Weights of a small GPT-style language model, trained from scratch on English Wikipedia: width 128, learned positions.
Each number is 128 + 24 x the weight over its row's rms, rounded and kept within 0 to 255. Layers, rows and columns count from 0. Numbers have three digits each. The size before them is the row's rms in percent of the matrix's.

# v: layer 2 attention value, 128x128, rms 0.119, rows 76-127, columns 0-63
# o: layer 2 attention output (transposed), 128x128, rms 0.116, rows 76-127, columns 0-63
# q: layer 2 attention query, 128x128, rms 0.107, rows 96-127, columns 0-63
# k: layer 2 attention key, 128x128, rms 0.104, rows 96-127, columns 0-63
# up: layer 2 MLP up, 512x128, rms 0.148, rows 0-15, columns 0-63
# down: layer 2 MLP down (transposed), 512x128, rms 0.124, rows 0-15, columns 0-63
v76 090:127125117123111095161152085087114164127127116140126076135128116156129144116123140099144141114117095095123199118161109129160152146107150108101085114135187126153079108124096131136137103158123132
o76 092:146144175139142138104123156127135099154106157120124129086153175133128085089138125140113123133154155136141132188088100130114145107124104125152138113146152116114151129163144113123158102122130175
v77 111:125133146156105148110116153140116129146172135182122135130153130100138123118096136121082093167183130148093110163156124180121130122079114126133128166148154114123125130141134153113115141114101121
o77 114:108134153134137140134123145167145106123153138125118129090144149172164177137169170154148118134129130123103144136127156154134114094131103095130142140171123157104182173147108135098160116116146120
v78 092:166074168129170106098141126137152119094116133094176174107143143160116127109143089125151149126115119105138103126100137115094142111151132121112107100193101129143168097159147121137148141166156149
o78 106:096155113123119153190097104109109123139118151140100142153141115103134103120116101113149153090085174167116137131114096102146092189133163181124078089114110115128080142112128167118097107114111128
v79 084:172085154152136119079128179118132160161112126133122087068167160136129161109183121130078117124135145125105129148133160153102131121105105134134116132130116151113142110157138113118164126118137177
o79 089:092123125126120118145116125138133130142157164157121184142145166128117126164095109147144092134089180152112104155157134086127150154128123129131157137155124098131114189132125121097109143121122121
v80 098:127167152140133119126147126107137089151138121170085111147143148132126153132145132162099117144156148143128119155134129152161137140099157103142116144155135167097161159168147124125154123119176159
o80 094:131090158151096144083141139134114121109116107157170114123155130141077135102115110133132107173129120155156113130137122120158098136090112125140156142114154099121126095140125114098132101164101136
v81 102:124173103099123144140156106133141164138117139091160102130127111107127128126122138093151136150166076162158176136118143140114171139134120152109131128121127115132096109131118113119118154162077080
o81 105:132113163145133108144128148187122147138121147113159145143124172182169120178166148165147172122123169120137102086124138155143142113143144142113139129154109129189145116144122167131170132091128164
v82 084:148152071125109139143119095121125079135155120112120130118139140190125117116093143122100142166177134114102104095107127143145066121080140109144108150157117123111088171174099124162134128110159098
o82 093:138110129200127166085140161183092141128129073126145118130127156127112154129138116096111097133161105164166135153166155136142130138186112102151177148115107157104117098104132097121121137163139161
v83 109:145115142135105144094102127127139086126121124136139187093145108134123154170140096104070104150131126145128068113125103145130113105113113144120132129141062130152104138112127178123114136117125120
o83 117:099077114106140140135128117154124104129167097096111120134089123122106126095143119079167152145102115097108138182169151144147115084157103126125125138163108142101152144122095126128098126105144091
v84 081:134120081115141083168164139120117141168097104106109103201109130120103166127112150113137134150110136143169111106124153095150132126145134112140118117177087148141108110110115145152126076117120141
o84 087:103128115105084143119105137086165130090146100113142157117129115182126066099073107156143181143128174129146115106100103118121141130136105163118102125117118112122119116116112108102110169165135133
v85 099:092148138142132124141149121120123159102175141145149149102122109108089119141106103084152100150141100165160166096115131134148144120119111177088121122140122186119094140098140118187111118155105074
o85 105:153120141129138128142130098143159108157079165092138103120119154179175140090167187149145178105166150155117106109141105142139167112123122135116143117144103143153177103205136147105148108096125138
v86 092:139123130121130152082129164099141111123165114163145192160148137186069131133150102172116127094142122125124111150132126143086122119105156099163141137135128123115152161111159081117126144127109142
o86 106:111139116142121113127146117135135145145133151099144120144156157104156187152105112106120124153098159140157132081151126109144108160135158152149106128111090087143130109141167137117112140151126128
v87 091:118148112119154108130099116111109145111121154126126086101082144077140132095089125097141102129106144084142167144121128147088116120087151059129139128100168137083172131138155114118124095111149100
o87 105:118114148127109130165117127154131116129135102155127140111183120160116111139166174157094106135156103147098100134106128127143135144119125111111138119172161131114154130129129132080133114142132154
v88 108:142127117103106157161115110147130116110112159128110144129127142129138065115122118123153178127095139100140092082107092098179146078165105116087131102151101096133113174092130131150116124064145121
o88 109:108102111105146143164142090124131124145141069104111138132134075134105120114085133074131126112121111154155138162140116142146118130166110158131115072127159159140098099096138147145138127163144126
v89 106:117129158092146139122131114107156149140181151169105184138149133114142171164125108145099130165167111142126121098120139163110095112112110132148172151137097141132126137106148138111135127136095084
o89 118:119106106126159142112104112150184103130138151097134113113123109140107124111140162122129088134113152161073097136158157126120158109153110116118125130147137162113180129137131148112117117084146130
v90 093:121119162127168131122125126099132123167147141163127126110173125150152097124128138161100117200147139137115120141091126149104124131120108095156166131125143085132149166147142099160151113148131065
o90 091:112125132127122120122166122116148127126120128100111108158176116074103151149153169141123120092126146185126114109147152095131164121129161121126140112127144124150100109144117144070120167132088147
v91 094:124115087177082139175127087099092159148099150100101076138131132121126108141114165138106102131120100123114132115134110115154129122144131141113112108084166104152081117111118152164138102168165135
o91 090:179160185130168123086136151120154107132126113126126129135119142114151135148153124118120151123193128115114155145103134131108149096103091093117178145132185136150119132153131079123145148114117164
v92 076:123117138136120092121140109133116143115156081136140133155171144141120143145129112195129071126155090074108084149144117110123108172074150109156092142148138135099115119136127102108136159122118114
o92 077:131161110113127096122097139085119149102150191136090120114129140104120124089112142102109110093098165113131145067139125097086103126145105079135124148078136076091102133130136113102110099135111161
v93 110:139108102127134144098096144137117107115159132140133145129167127177118125135146108122089109159186136174081089103115117126131158096121120140114117179130114088117087147127143100082102100115114152
o93 118:110117111141127127087138176136150125154156103102125129152145169128097159158159137140145076155095151160120116163143168138109114118118123125162138141119106153153143128140129133152151170122115097
v94 098:133100121092143170140155115099143147154150125107175130113129100140079155136110139091109109142140060156114128152144176145097153125107102181143139136142096136097133094130107171125128158132107101
o94 105:088126134155120143155082160180119100112121163105114151106089133149162134117164125109164174115104140159135148081114114130143114121148146136103130100159105133125152130114131121128105092107129110
v95 101:117173124148127109176119146146074122101153126108148105147108111104138129144116132117133142119110089163121107136134145106094119122135067115114090146124105114183093120111133180151161124129136138
o95 105:158100145115152138101131168089148109107131113110152123134086134153148119114151139124130128112192156119170183155109163175180148118122135152124153092147131167122143134141074124142120115106127142
q96 106:134129122123127143077115169105141157133127130147115122173144077133118125151152109107106122108149112129129091163119170134214105106140135124120155124101150168117154100167171120123112133158131132
k96 113:110131148142119148137134172171114159135094168157102115123090151112121128161100114159123130091125120118113139141131118129104099097117117117105117101143115154118126119166089172097142156138124104
q97 106:120168150113140144151123120103141138159085169106148119092071141128141125136158147106136169149124128140142139124141112124111118131109096167148200139107081110102150148149132113139088120120130149
k97 107:116124111113154106116170130116103124126130106130156134167098123118128133176135123154121114134135135120152105165108153104136116121118160104123107118081098084110075111159124151120128129109111114
q98 124:155136140176125141090127167122106163132139118162134114140091132135140111102125144118119113118131076086108126159146136140198101130086118140133163140123146149115112129153075124107129162140141135
k98 111:136113123125173161127103142152150155109104161140124156144143107169166168154139127143126121132175152061102143098131126124129143125110131134121110128169126106125121128086099184152139134139099131
q99 099:096168132110116105096078098135103172137125139125116152126109114095132127118089118129092133133113130115160101095115116131122162118107123137104175135106177144121134133129065095090121119127119131
k99 118:114113125139135157127171136155138161136175138153149126111139151170124173139158133130104131158131111140110111119154164116120142116118150133183154181121119109104105142115143100148124163132160087
q100 093:129103169134135136136150120158104122132119145130129154152148150122158133132074146165141135121135157132143096145108152174136188141112109120092137127139121179116162105159090143063125134106139102
k100 087:138141134138160101109146135128113126155152095128123128150094155128115136137136118109107163154126153095152121134132127106089150103079114161133107138124105159108105104107150124175155126113144124
q101 110:146132138140091130148140073139111117127153135102123142118131069128103151118130110140127112117142125134092074142129152103146105123110084122176128149141175062118068138191085136114130158145176109
k101 095:154099086148137131113080145090109141100142114123179082138115118138169106175131133126139095115156108100132114131135095128160141146097112155114138129116133159141144105073106112113132115127091139
q102 130:148109134093157127127157144120149117155155165090129099126106146148132181132151158116136153154129140140122143118126118125093110155136174140138061102116103148109176137123163105123182103125149102
k102 120:079136116105125128155139158135120144147149119151137149100138154136122081121150151084161123103118110164106141150093123139097107163149095140124162112094124146170087080137109146133121141107163158
q103 117:111138105149099160150157143138111129163171147113125080152144116131128171115086114116106141133111153191171119119141149094138101132176159131145151116076128128132127118100156147122131122177155136
k103 105:084123139117114127152112129087130159137106138109150119133118148136155143114152165118137097138133144102135075082169154132136128178094126134114097107085124162104138098125138065083131147131111126
q104 107:114118140156150125116102122153172106122131132116159141135150202116107142163120125104166119163103136125094139155149155121134122079140104149149094104164122121141124129143120137131072155101132098
k104 101:165126123109144104137106148127096100114102144086115176119136128120156109113111124124161134117121083090150129173170126131130156105136117098100132135122116142162130105091105150101114091140131116
q105 105:102128088135082087096094159082087136118080125167150152178095126090134144158169094103126093149135127137131118098133116138128141133120130160157145129146075103107091097147135148116103111128148110
k105 104:130128108127069130099195140151122118120092160085159133082112100143147116108117122169132152118131141121139143116148144117128172133142123112110136144155126132151125143138138172163166118172120103
q106 119:154132122107118168111127133135149139138098156139107100107139116136155104129160135138090138125147141141108118124125088127090127104155164172151106131104120142101124138131179118108142134118137126
k106 108:095147138143087132100140158143122118158147096153161109118150135128172172174089109086124145120160083098144144148123092120166079128120128125117083167126116149156090158135132172117160167128125145
q107 105:129108117124133163123150082111163097121121136096108131135120110126107126134142139139101114144130075098146140099107123120158107101153117128104110094114150145142165172114157129087102168126133158
k107 106:081135137138147128135078166152140125141111111145151165140114182114076150119132136130146105075110118141099096128117134148134099145127119143146132083112124120101099141118114131126087186101134086
q108 104:128094132138084098101123118102129155124167142124146158098144124135092092118087127109107144109147139101146095132136140185155130104129099124122139130054138140128122117110074103113125109099109141
k108 098:133093162123154125139184136112144113117149147155106098133164110140098130128186137136182102110114107139143115126169174123125106080104144123132132147136108111105137127129130096130119144114161105
q109 116:142112153149130087092150163095121132158151127129132111112100087114117132148118138136135179117111126142143134141141152133115127183075181117104148177077147118159143153176132106137162143077153088
k109 112:177131139119107152149138109125082110119127094141117116133126112140120130133163083128185111124153142166116159149165121160120108104161110136150132112131137088084156137144112066116128144105155147
q110 104:115152141167148100159099124127148108119159091135133114140175127159153143109081094125130123148111168071162147113131170129107118118128170125091124129155100160132151133107144093097156082109084128
k110 108:131105124088107110128117058147100145140165145118135136094118120114119098087123101168137152146131142129137127103140151160116117109142129120165112091171150155181139131132142116104101113080158106
q111 114:101136131139103152086110135161100130117088110122158129124132104087098149164094104111126152161147125076138098126149113139122092124140138148109154131093137092131110093080122135170117124123093112
k111 104:149150113132202147131113130110142126123111173152109149098111136110083116154119122128118140128113110110146114137101131102127153147107111104133087140143136092129104093131138124141140114144117077
q112 120:131123077176157135138155090106111109116116124120113107119156102104112160126091081112150127170074119133157143110139130127134126125158115130176177147106107104117120129137159100171157127104140129
k112 114:113138143116171167146066140118166156150136119150139138145099162097108098140082119178178141134105107131122138081122144118163135165146138118109103112126152134156116131144135172148121141138135174
q113 107:103141106136102130085130158110105149129098118164155111145137108109126141133131090133097154152142148124120065106104103117163166143142151144120160116123131068094114117143165151103095102135082156
k113 106:132174120163088147074177153157179125157143122145141125157124093146099117163126093146103110109124152104111144140193108134131122129136116121120151153125142130094125146144156134119138108136099153
q114 118:134148107107144089174145117083126088136116100124075113145074154113123155094124119117166121127108140117143182094154127116102124116141142104108130134135143116132104117156121097078155157132145136
k114 116:136129153142091107110102091144130139122130099109142101116119117077138052111088120099113170150175131123147085159096138140136121142109136119126120115086196114154105160110112102115109126151160155
q115 111:120118129212123125106131114122131116137123106115141110143135132150119123119088103095154137142118133109138182121134110121187111119117128127136126115113168093135131147134170113161127116099138164
k115 105:153137146100172132096120126129169098130093124148093181129111086149090143140103075138134116120158103118127152103120126128158155164108108127145114100139153104191114127150157139114124135098134151
q116 113:110108127150106130093109153136125182145126164137120127053122127110100093150151106129116134138158119115137123127141103163165155110162087161194164129110132119139141147113125127165107134093148145
k116 124:168130108115197088099150145111127170180148149159129142137170097112135142156126105163091145094101133104110161147113154126126147078153162131115109124144124086147151118116147142156126152127114145
q117 116:125095149173117165125112142109110094118094168135083119146082096129168114115167143115140129137141096158129179123099095135122083128128149123167166155142124120076126108151122112153095115116176147
k117 121:121132139095131172116112143086101180125132098162116117116115132154143142124140127154130101165147147125123128107107144080115107141132123136129130155121105158144116122142099137142152134126152129
q118 106:115146141147085122123129163131136101101116085113131106139136113140137098107125140154153095110111092145131113132111109153121079126157144134155128125172160109126071140144101135156089135133135126
k118 118:125103116150109127114131107102100128063062125172139115093116095117130173120160149132134109107127108115130143115184130112150105083155104137171117154142116143094143100111097137110139120139137079
q119 102:113113124129133113164109167156148156102117145089130100130120129168127119111102119137180124127113152099109155144125161137101087182107116132115168120137114148132115131118110119132111120127087125
k119 119:110133102103170117165141097138080155129159146109102115153117118142135108143162117124147127154100102112121118136090118129105156077097124130097115121088160114140127132101174132174148091170136106
q120 107:125132101137137100119096120137092145105202132139133115122156080118103118140109113134103120091152119114146112143137149168149125109151153121114132161094120133137158138114089058102083153133124139
k120 116:142112093143144156164134117103101126146152145176144132159133182135112152203098122142117112103075090078119153113092179115138118113135169128147116102183126154136145107121104127123127146107128136
q121 099:138148152133169127053116157111155130091128142143150096134084095104155105195125119132102142164121082122114157166113164160132115097142122140160136151135122124134089104140118132165138123155117153
k121 112:134101148160129189143142137160107134169144134142121114090088113149138141141126074159132121117144121091146118151103147157064145118114131133123100137141129114087134091112088160187159099115134083
q122 126:140148117165093162098104123130130122111153145092129108144154132165126132093144101113137145114127125110126109167151124118145110125137094112150126143110128125153146120162100090093104136137127136
k122 130:097124130123144154167090173092145152106143126143112115135170168124140118172113155142150101054120141129143122107115133124133119154125144133148134145092135178147116145149097106146162133131143141
q123 098:132123131132094098142121098151132134169138129112124133136168151090087133095115105140113099122149181126131159164143169134113125142188130147136114148159139133156099108166126131098125162135151112
k123 102:164149152117091088136117093122117158112174104141149096108086088098147095164124114116130102157129115138120150153088140133165088127118138148149134136122146135163157112105100096101087128151132159
q124 113:079119147110159117142124147144168108161074117086179114105127153100126115168154120181115110138171142097119107131116158194121123135111099158144130097181111150089112110103130127134149098078144094
k124 118:123128091120130098104186155108126165141153106095153177137109123123148146162111146187128104138123134117121152196151133131090164078098120134161102123106112120105108104097133164165100118126147131
q125 108:076101150102150110115056132113146107103133147142155123118137130113139140124128132108177172115113117111104154146105124129130135177112149129100117062161136159145166162109152088122150111101112130
k125 122:124158113160116116138149114152131062146096137132108129120183154118134119091129120138120086120138086131136150162068144138077129082114139112136176114107112093170136123145168147162106092160150176
q126 102:139139105123110075142109055108141092135117145113128197120158133122130134120143105166182137089149149129110088147114130161102150122130113115121095155166125147082121124169172118100118124134145135
k126 096:148116123116125109123138091144150100132160104139162134111130161110116092151179146112123141111121083147152153101125124141102155081114109160132126104163108145144103132107174109121150123152089121
q127 087:124136116159159101161111131166136109128171143111154144083142134087108127114184157106112140081161128131127157097104132106126102146166138084109135147117147127151141142087138129148130169091117098
k127 096:143146143147154119156102082106159093127126111168142142163122137123124127125137128118160112100082125135101147102139128101117092093144137120165154166151187128103143112120117104116120165106066140
v96 098:109123118112112133101169091138149122118122145122102146111150157149124146117136123109134162090149114086119161153177160140117103129134106099108079119119109153074138161109102110141144148164121156
o96 096:122110150118134137133100131115109120118122149115155132137122152129124112122155135164114115152141157143116139097120104111127169135116108180150136157134075150171165102158160131120133118076128103
v97 088:101121156129105141104095112136137119099119112114148103091076106127111080118121096131118161156142183110099108116145149124145127136169098155088120167157155084104110149132141122160134125138125127
o97 094:154109147123131087131140149101154121153139134104132113125116117166148137138144156177126098107130133125142129186140099189137139111095151142173140101145113149150117153154128099124159120099122116
v98 089:133144130192118136170164112129137159164131134117082140134120121128117108110096142092110072148083141136151133149144091144106169142142125125146166109145140108159111087123164119163136096128157118
o98 084:133135089092154127103098134157137119150128137119180114149153150130132160126162153113124159126137168083090144145121124145160110111162110104124118167085163118098114181129114107118093137125137116
v99 101:117106141128128099099096131129148144132080151141155131164138137143109147121130085103131114151109150110088141116113119102141132154169160158143163134099105155164135093109102136151135108112155152
o99 114:123134146103074130154145136129146101098162125131108136096082118118197102097145149153101118080151085088142099127111155152110093139119115101147104117171174120096117149145109122105110133129085119
v100 090:127119134147112117159150161143158125117185163100101096113142105145087098149142161098115136150109135118113104104121085150117135092111133125149180120144139142112078156101134131136084114103127131
o100 084:119149117159194120106117189102122149123108103153085152141119154140161161109127153119138151126126100144161159146120150123098139113165173109130125127077127130095150126134121085123161118118142136
v101 091:115127103111119155110111123145128122112123094085105141119136072114124110123141169120132091196125132131099099134169142137076094098154124168096149149158087103172135128155118149115135103159130136
o101 095:133157108171155118102141115100133099102150122130121111098097174117118153107105145130146113066122146136108141168144129162147140161144117117174137145116117175077112148146147151139120116137141128
v102 104:120128113118101140155096156102102144126150113139112131116095120132116150117154136135111134103144124158141141117128105129075121114097132133134158176111098123175134124165120131093093105174116132
o102 105:140131136163114121123126095156117124152135122090131161136155122137103157170132102124135124155121157125122092130137170139165133133116121087115150117141140088103115116146127131169160152124150119
v103 100:120146131169125120159169146137075118120134133143121119142122135153154110152109161130127115130091132144141099133149167128119087102155156106156078113138070125129114114079134120215108168140142166
o103 111:090145085095103124134101134113127128099103099100120105150117147104097132109132129102116127122108125132133101112106095074115148181128108095126136152111107092096093141107121112107100085109114094
v104 077:107089154121134145115126082128160113125105108140115137109066080136117152131146071114087126069095175131113132107145124147155108183146141140107124126124145157123110120132148130134151126146105122
o104 078:147100131137138086104100077108127110132125185129104171123149132114119091120150159135120150143130122126094106130129172146126135100104106118120132143132086124143129175147122126130107148075145086
v105 090:098126101105126155130162156099116142156154143142130136128112144123148118156142151113126112114133155159125119162095124125102131107129120169094147127180070146151163114164198162115137127111130154
o105 099:140154114164123085129139160126113115102160090132119089158115149137125120130136081131156134139095083105167177107140129120132124183142123092148119132110141124144094143127115099149107186120138097
v106 101:162148118121094131149149104161124114097127145140139154130144139110145138140135123104112154185128129142172109104124151141144113160164092157153159118120120094147085101150126106122154153111123157
o106 082:139109151118153162125095147132149125154127136122144113107124108101104119124156148130076095078135101102104112126169104183115148091095142135127176131155095150096155133149116172109126099133118137
v107 113:150133148127110141106123145130107116104128083107176101105122110120167111119134145170140167108145118088102136115154167092153133107109147122088105169126114090117122148091100119155113101152093112
o107 102:114156112116131131143139108102132148138121144108107144105143123125103122144083123153153117136115204156113101120138098143122137120104148128100123090116142120140126093128132130131188078140140168
v108 090:112112118131140111124134159126126134134119112090149111150113100118155096124127137135125148144113127121142083143098145138144140121178110170168160122128143150106139130154168162122219115136082163
o108 094:129104087180110128122122117133163141125134105177101122126124163120129126168114148124132150122103103177158138093160120111126111155156185111108132132128100130117130132106123102107075119133113117
v109 114:156126066122117072147126134118136151121108170127113146135127141122123115115093142103154120117114139136144134128137138168154169185086125102158124116137115128138153105125174152148137101098163146
o109 113:094138141154107157147106125144098120132129074152106126165121117160132086132166107124116120135140145108105102145116117136124088126151119122127127168137156097091100128116083117123084151158112093
v110 103:126120133093115140085108139133125131137119153097112148096122151137097125135144119111105110128104097147140139124091119166166120097171112108180122110148123114141152161140187146135099123130143137
o110 101:128132134105146169159149119176130109146125099180141107174137090155081203127143117133100129156183134141134116143093141115106141133094095129116143121143142134145143130135113147116138144167133102
v111 099:069139104122118141137128134130149093140115142189108141142127145138112122135112067113119111088096151140119164128128089174163144131121124098112121119124117139143129103140147164105131123080122121
o111 101:146114113136144104109110109120130137140126109139106124150104123107148131135135140114135100122150099083134134112114142106135105146130120104128100125123136169140107143112068102146093169119142059
v112 099:106156146157123127133110125163138142121106144081171127159139110097111116102093134107130145128083159073115152134118135090088082170184120126114162130114153107145140157108131084148130090108119142
o112 103:157131135101115085096136101082147111123123169102112173084087132118159120141133148153123142099174117124091086131120165161167134089094135116143155121130119103121100114192101162120111146118098167
v113 099:144118130158125121110153133145099085135135136169129156122159092128133136161129116139138101159079114191110125117078120156146116142106144106126146135136149108139154113136097119119110069123060136
o113 117:144140095099133124132165086130121117099102144103130140160160164079097135106089125112110131133155129111127109143138184099115117109144092129135130101127124112116109123135140154147087157139141145
v114 108:127169139129102100078155171147148123121088132146155123138151124140117132163122118092109126173072143159089152147139117112179156120151147093119154127102126152088114136135112102127109144148106099
o114 106:105129082128158139154106102128134165125168112126103136145130123104170173113104151137115126114167131079147110115124154120116082112102126106126103161147144123154142126123135114147147112111133150
v115 101:128106140101129122087129106091119137104110111124155156107084115114162116147133168134110115148156069124139088162162175107163142098111083136104105127097194144099135150111122123122130147144117109
o115 101:147137116151157120149164141117137108129147132114122048100166120106132146128155121123169124157118141173153170118113088120087133095119178162113144132128105133146150091156160108127144086143126154
v116 109:175132146136147096124150099133097088121126084114158125098154116146148139151162162146132122154148109122129106151142175084106089124128138144117094135109154115114089105123109125171101143155132139
o116 113:111116134113110164128121148100130120089124151118125139138119151150111099120095120156097118096109144150117102149109120160084131120125109129146119131171075108140153144139175151126143087116128127
v117 104:127168069129108111133126134137102106144080157126107125160154101102129151150099138105101157093130138117124162128172133127142115146126124135116101128100099147123135124098140124128123144119146089
o117 090:127120135149100161116087149125166165133168090144116110128122148149111132120133160126149083123160090141127130104091107136145161142134109120125205160140111140116137125149075143156130114121138126
v118 097:111126103112116121136092161126139138163166126124087098126100105073174108151127085134135107157094136130127098141075088137137139196138146098131140121154100126148103126139181150123133126079133162
o118 092:114158146144164106133164102146092114095112069132135138146132155156115116102082115096150153106149107103128143110157147109149113124127096145097106138122169146154130123139053094095111141162114129
v119 101:167138101122104159163139110129144107109086133134146113137142107123105113095126184122102148141106092105152076106125143132088169145115120163117101105117071105146128102127150124145052129115156117
o119 096:133140103133164142093082157115149134186148135149119173120100136104115164131127096111147173117114163173085133172137093121150132116118136123130124153113143128121113154111105140115144134119119119
v120 106:153103133164186099145127134095143138144134137112129136137108140146076145119159162115111125135133119093101132135132150112114084085125125129133138090098159132088141108119079088121129152133088125
o120 102:095108140098083127168104148135134124107123159119125139095166129107174105160161147144139147122089116160136121134093132107097149110153152108135119129159105083129145108123188144128127108115114141
v121 095:151134155128116160114163110141104151115094139154151148146156093132149127131120140143116120124129137092142136123121101118203199147144152120097146122141151158100064121093108132142142140135106089
o121 088:112161117124180145177120135139178116145155160103120112108148116100151113151130133103097117118114102128162155107097167131062085081126112131127114063120142144187121139110151142135124121109134134
v122 097:109114147119123076104101140141129129129133127115099123127148158140129089123131132152135158168105142143094137132146147123154110113141160093117170145144177166162125133123137116138165075141117108
o122 100:134137109108132144140178089097124126115119129142121102119106097109182152116094127143128118126159142112140154122123125105126099115159157142134099128070125075072117145120120115162111118159115136
v123 096:177140144091108111086138074096114097082102114102155159121101135114161124161136156132147081139129136165134106160094126148128142136122143136140126124102124178158156118128131129134104122143161123
o123 098:116120127149110118137174140158084137127137135122090083155155098096139107109120104090118153134148118157155106118124124073132092133142147110113138179099138082086142138093146116126154119155155117
v124 089:103124136177121150148156137147160159124116127143129141139148100175098151161148155117139108107142112115128126093142134108103122083137153157143143114124083137107117100123130165146129098149132088
o124 088:116118062128126151118080150119149143144164109108101140130097172096141152128121126114128147138101145133144132126117129127132111160119136073109095125097134124134091152129135086103132141092132104
v125 095:133161179143167136127142124113090138109110141153177146133140094172097123115156145112126179099145122103153155130104170112178112120117157173116107106106156109132116143129140153154099175147106113
o125 102:171111116083100144149078151106181111164150187137121136103113119118120127151144116143115126133148131140121105141117080124120136077113141106132124122121073091160134104118176121122140143122115116
v126 111:123125135099125096093112119130128082148115106167161141141122173129111086096155066106115170112121166169135130138143082153126103137157117105103160183090157114144155121174141120107090100119112149
o126 114:138108115120081126101124116120129149106145130133139127136153067131145174151099130142123107121141090081109120114127152145156116128078118114137106139164129133126103124075133137159150169143144065
v127 096:115121172152139178108138136137119134163134130102112180104149120162110122114147146133142102137144097129129137109159162135185074115140133112144171102176129133154100106141103130157146173129077101
o127 101:152139119082142137191121129131159120111111127133174087148080183128141179136170149125115116140131153117122163118125088118080157151152132146149109098117108126125120138139147128125127079127109138
up0 131:127092097122121152129100137120100156153163107166147152140102077120150108132153112152131164161104112096085054133123130127114111155126117112067068153136164138095111111132126104151141151133119115
down0 097:126163169145160121152150131184149070116099143114111133136142166117106164118127134126101114117160121127129201121133107143157124084142136146179159101102103138143109125154126151111140129147175151
up1 087:158111089131071111146132137120098113099148118127139177117107146135135094123144143126128109115143146106150102109133173128109161117108156161118113101097137115121150071144141130130129169121106135
down1 099:113144141083122102149125129166139153113157154128170156133174090155122127124124153122169118133154107133125071157162156139117141089156150145105106098078126115150148142136136120139134082076173144
up2 118:148145131118121160133169110144124176145097105126114149133090124126115118180145113180128126191128126150127109088152152150082120143099145136100107123154078133142167171144113127108133095173137141
down2 101:124077128127142115123114154143103143117138156156168120107168173135150118085128082115110138130122129071156152170101138109167120145139107146133156144107147117125118129135143115129107119145076083
up3 088:116120141169183081089159132091110114120137132136156163157135124124090165170173136115132149109111093142146118115124146136100148135127124124130126121146131154153090117088106100110163136143102090
down3 102:122101129167137133135124151144118128151126129115121153170141112155128137112143127126118132138106093137128124075140158124143133078116146115108123089172132081134178112117132136114131133175126145
up4 082:167127113132157085098139174130118148093136123158115129115158103135129082100157128094098121108092144114116158119197147149145133128178105147150109157109119149110108140105083130133149100124096135
down4 093:132128153099131116127129112151119122105123105132117188168119144155096109152120123153120096144141113134103115111117159128111149136081113148140146104122138159105116113152101122124122158154117176
up5 099:152134142148139123125157119137140133152093152108156105128062145091157114124127172140155110111135158114159143089156145123132140116093100120075153152156133138151167124113079133087123123144162177
down5 097:119146180148136141161119108132128110131155160208165139122116095125102129140167116099124128121128117133180155156081155154148108139093099105135142129160125109106106104138168111102110100154118129
up6 138:121113174104114093148101159114126146103104117129134127096078156121152090099107191145110126109108166117126123085143185116129117121150086089160131130139130123116110122112153133118152113115077137
down6 131:131057141119131059120123130143116135130099124171181104096145111151112114100143124128124140123100109127148163100114128102123123177137111137107112086143123079164146129147106167150163117133124124
up7 088:128142126136119149095087140100087112115121124122144184116110127102127135147138169153108156129106097117145099124108167134114171132120126097135123130105131121141163112118133127111103100107117148
down7 089:156100149117170145141140138114111137140111136154120080082125117120120168147145170160158126117114125131134114140098082106155134120098136115143097110132101155088092101116088129115171115121089167
up8 112:139152118146147140100131148116148084124153119101131102106115188109089101129102120100173073106117128106131093130176169159145162119159124136111111129111192163111117131095097139115139109141128133
down8 126:174130110098123161132139123169118097122144117142114136166134151106067086135119135146139125154113125112122138117160175135154090107094139141086119131089175115115112159102178128134151112142097144
up9 098:073093124080079138113124097124117176126094109124129138164137178135145142139119165135116139134079148176111127122124156089110131125120124149133153106114144145152120119086152136124154128150160106
down9 114:080115151117099113135072155148131147130149117088117157119108121104130117186162140135122135105110129136142160123113149099153121112111093128138152146121118159115145153148121146123176134122129127
up10 155:128088105153150109107091144163091111159189132122145094124136157123119080114151143109151132098114145088146122164128127112148139120118138106118102156155149149135140160123147101154133140114108102
down10 096:140168146105087145118125099104138141106082133131101154102109101133122172135094113150099120171144118152108109089122123134126142125132117163129140083104097094089113095119094148100113124125115134
up11 105:113098132114136151148183112162102133140144107099125131126147127123106085086110177151128108153094107126139130130136166140111140097105116102095109127121152148171152103124098100134183138143147129
down11 096:170121136165141127107080143087107081128137086125161121116121101098139111131119123147127118123140099137139124122083102126149103152088157122170117095141109092101103138111110126177128075115161086
up12 121:138145136167125181129148129156116106112121077128123119097138098097113150118163115149155116081167148169150095148188159106145131116113113117109155138123116117120097101142123149085126150135127129
down12 123:158119133157126127088154112129126119143127110189102078135102130117168116127168120143142124132152166142118130089134099164094125111099074175140086127120132080140077112178108136102121116111062112
up13 104:078105128098121145075100161136132149118126121119129137126094130104167118111102145160107107130101109128107146145082130134153140133116151148099141108110146140121131138112155148113149139145144119
down13 114:106114122147129153133126136138154124124130094094142139129154121100131158133087101147178115158128098147122116149124096106158167139130118132109152126094131160132096131133124184094172123135163127
up14 097:080140108119107112094126130130120136129160096083153154075111153138153121121121116130137140105135154133096136133125140068098142138165131134119136112145183136156140148091158073089132143155130111
down14 099:115180101129112133123103115118095095121172118154167167120095153117129138133170130121117124130183126132129116105064150101128122091126144117128139139156137122127121096154147117122103098122141109
up15 094:096159125126133105111095121137133186123122095121131159112132055113149131123104093126141144112106143079075152097109149144180113103139126152128114121135142104093091121105077097104145127161103135
down15 103:124136129126095122139126112118124096097134122145131125048138135117117137125112135140063097092183113103093106134139132130160125097123140173166120106177104139139137082126148096134121091120117171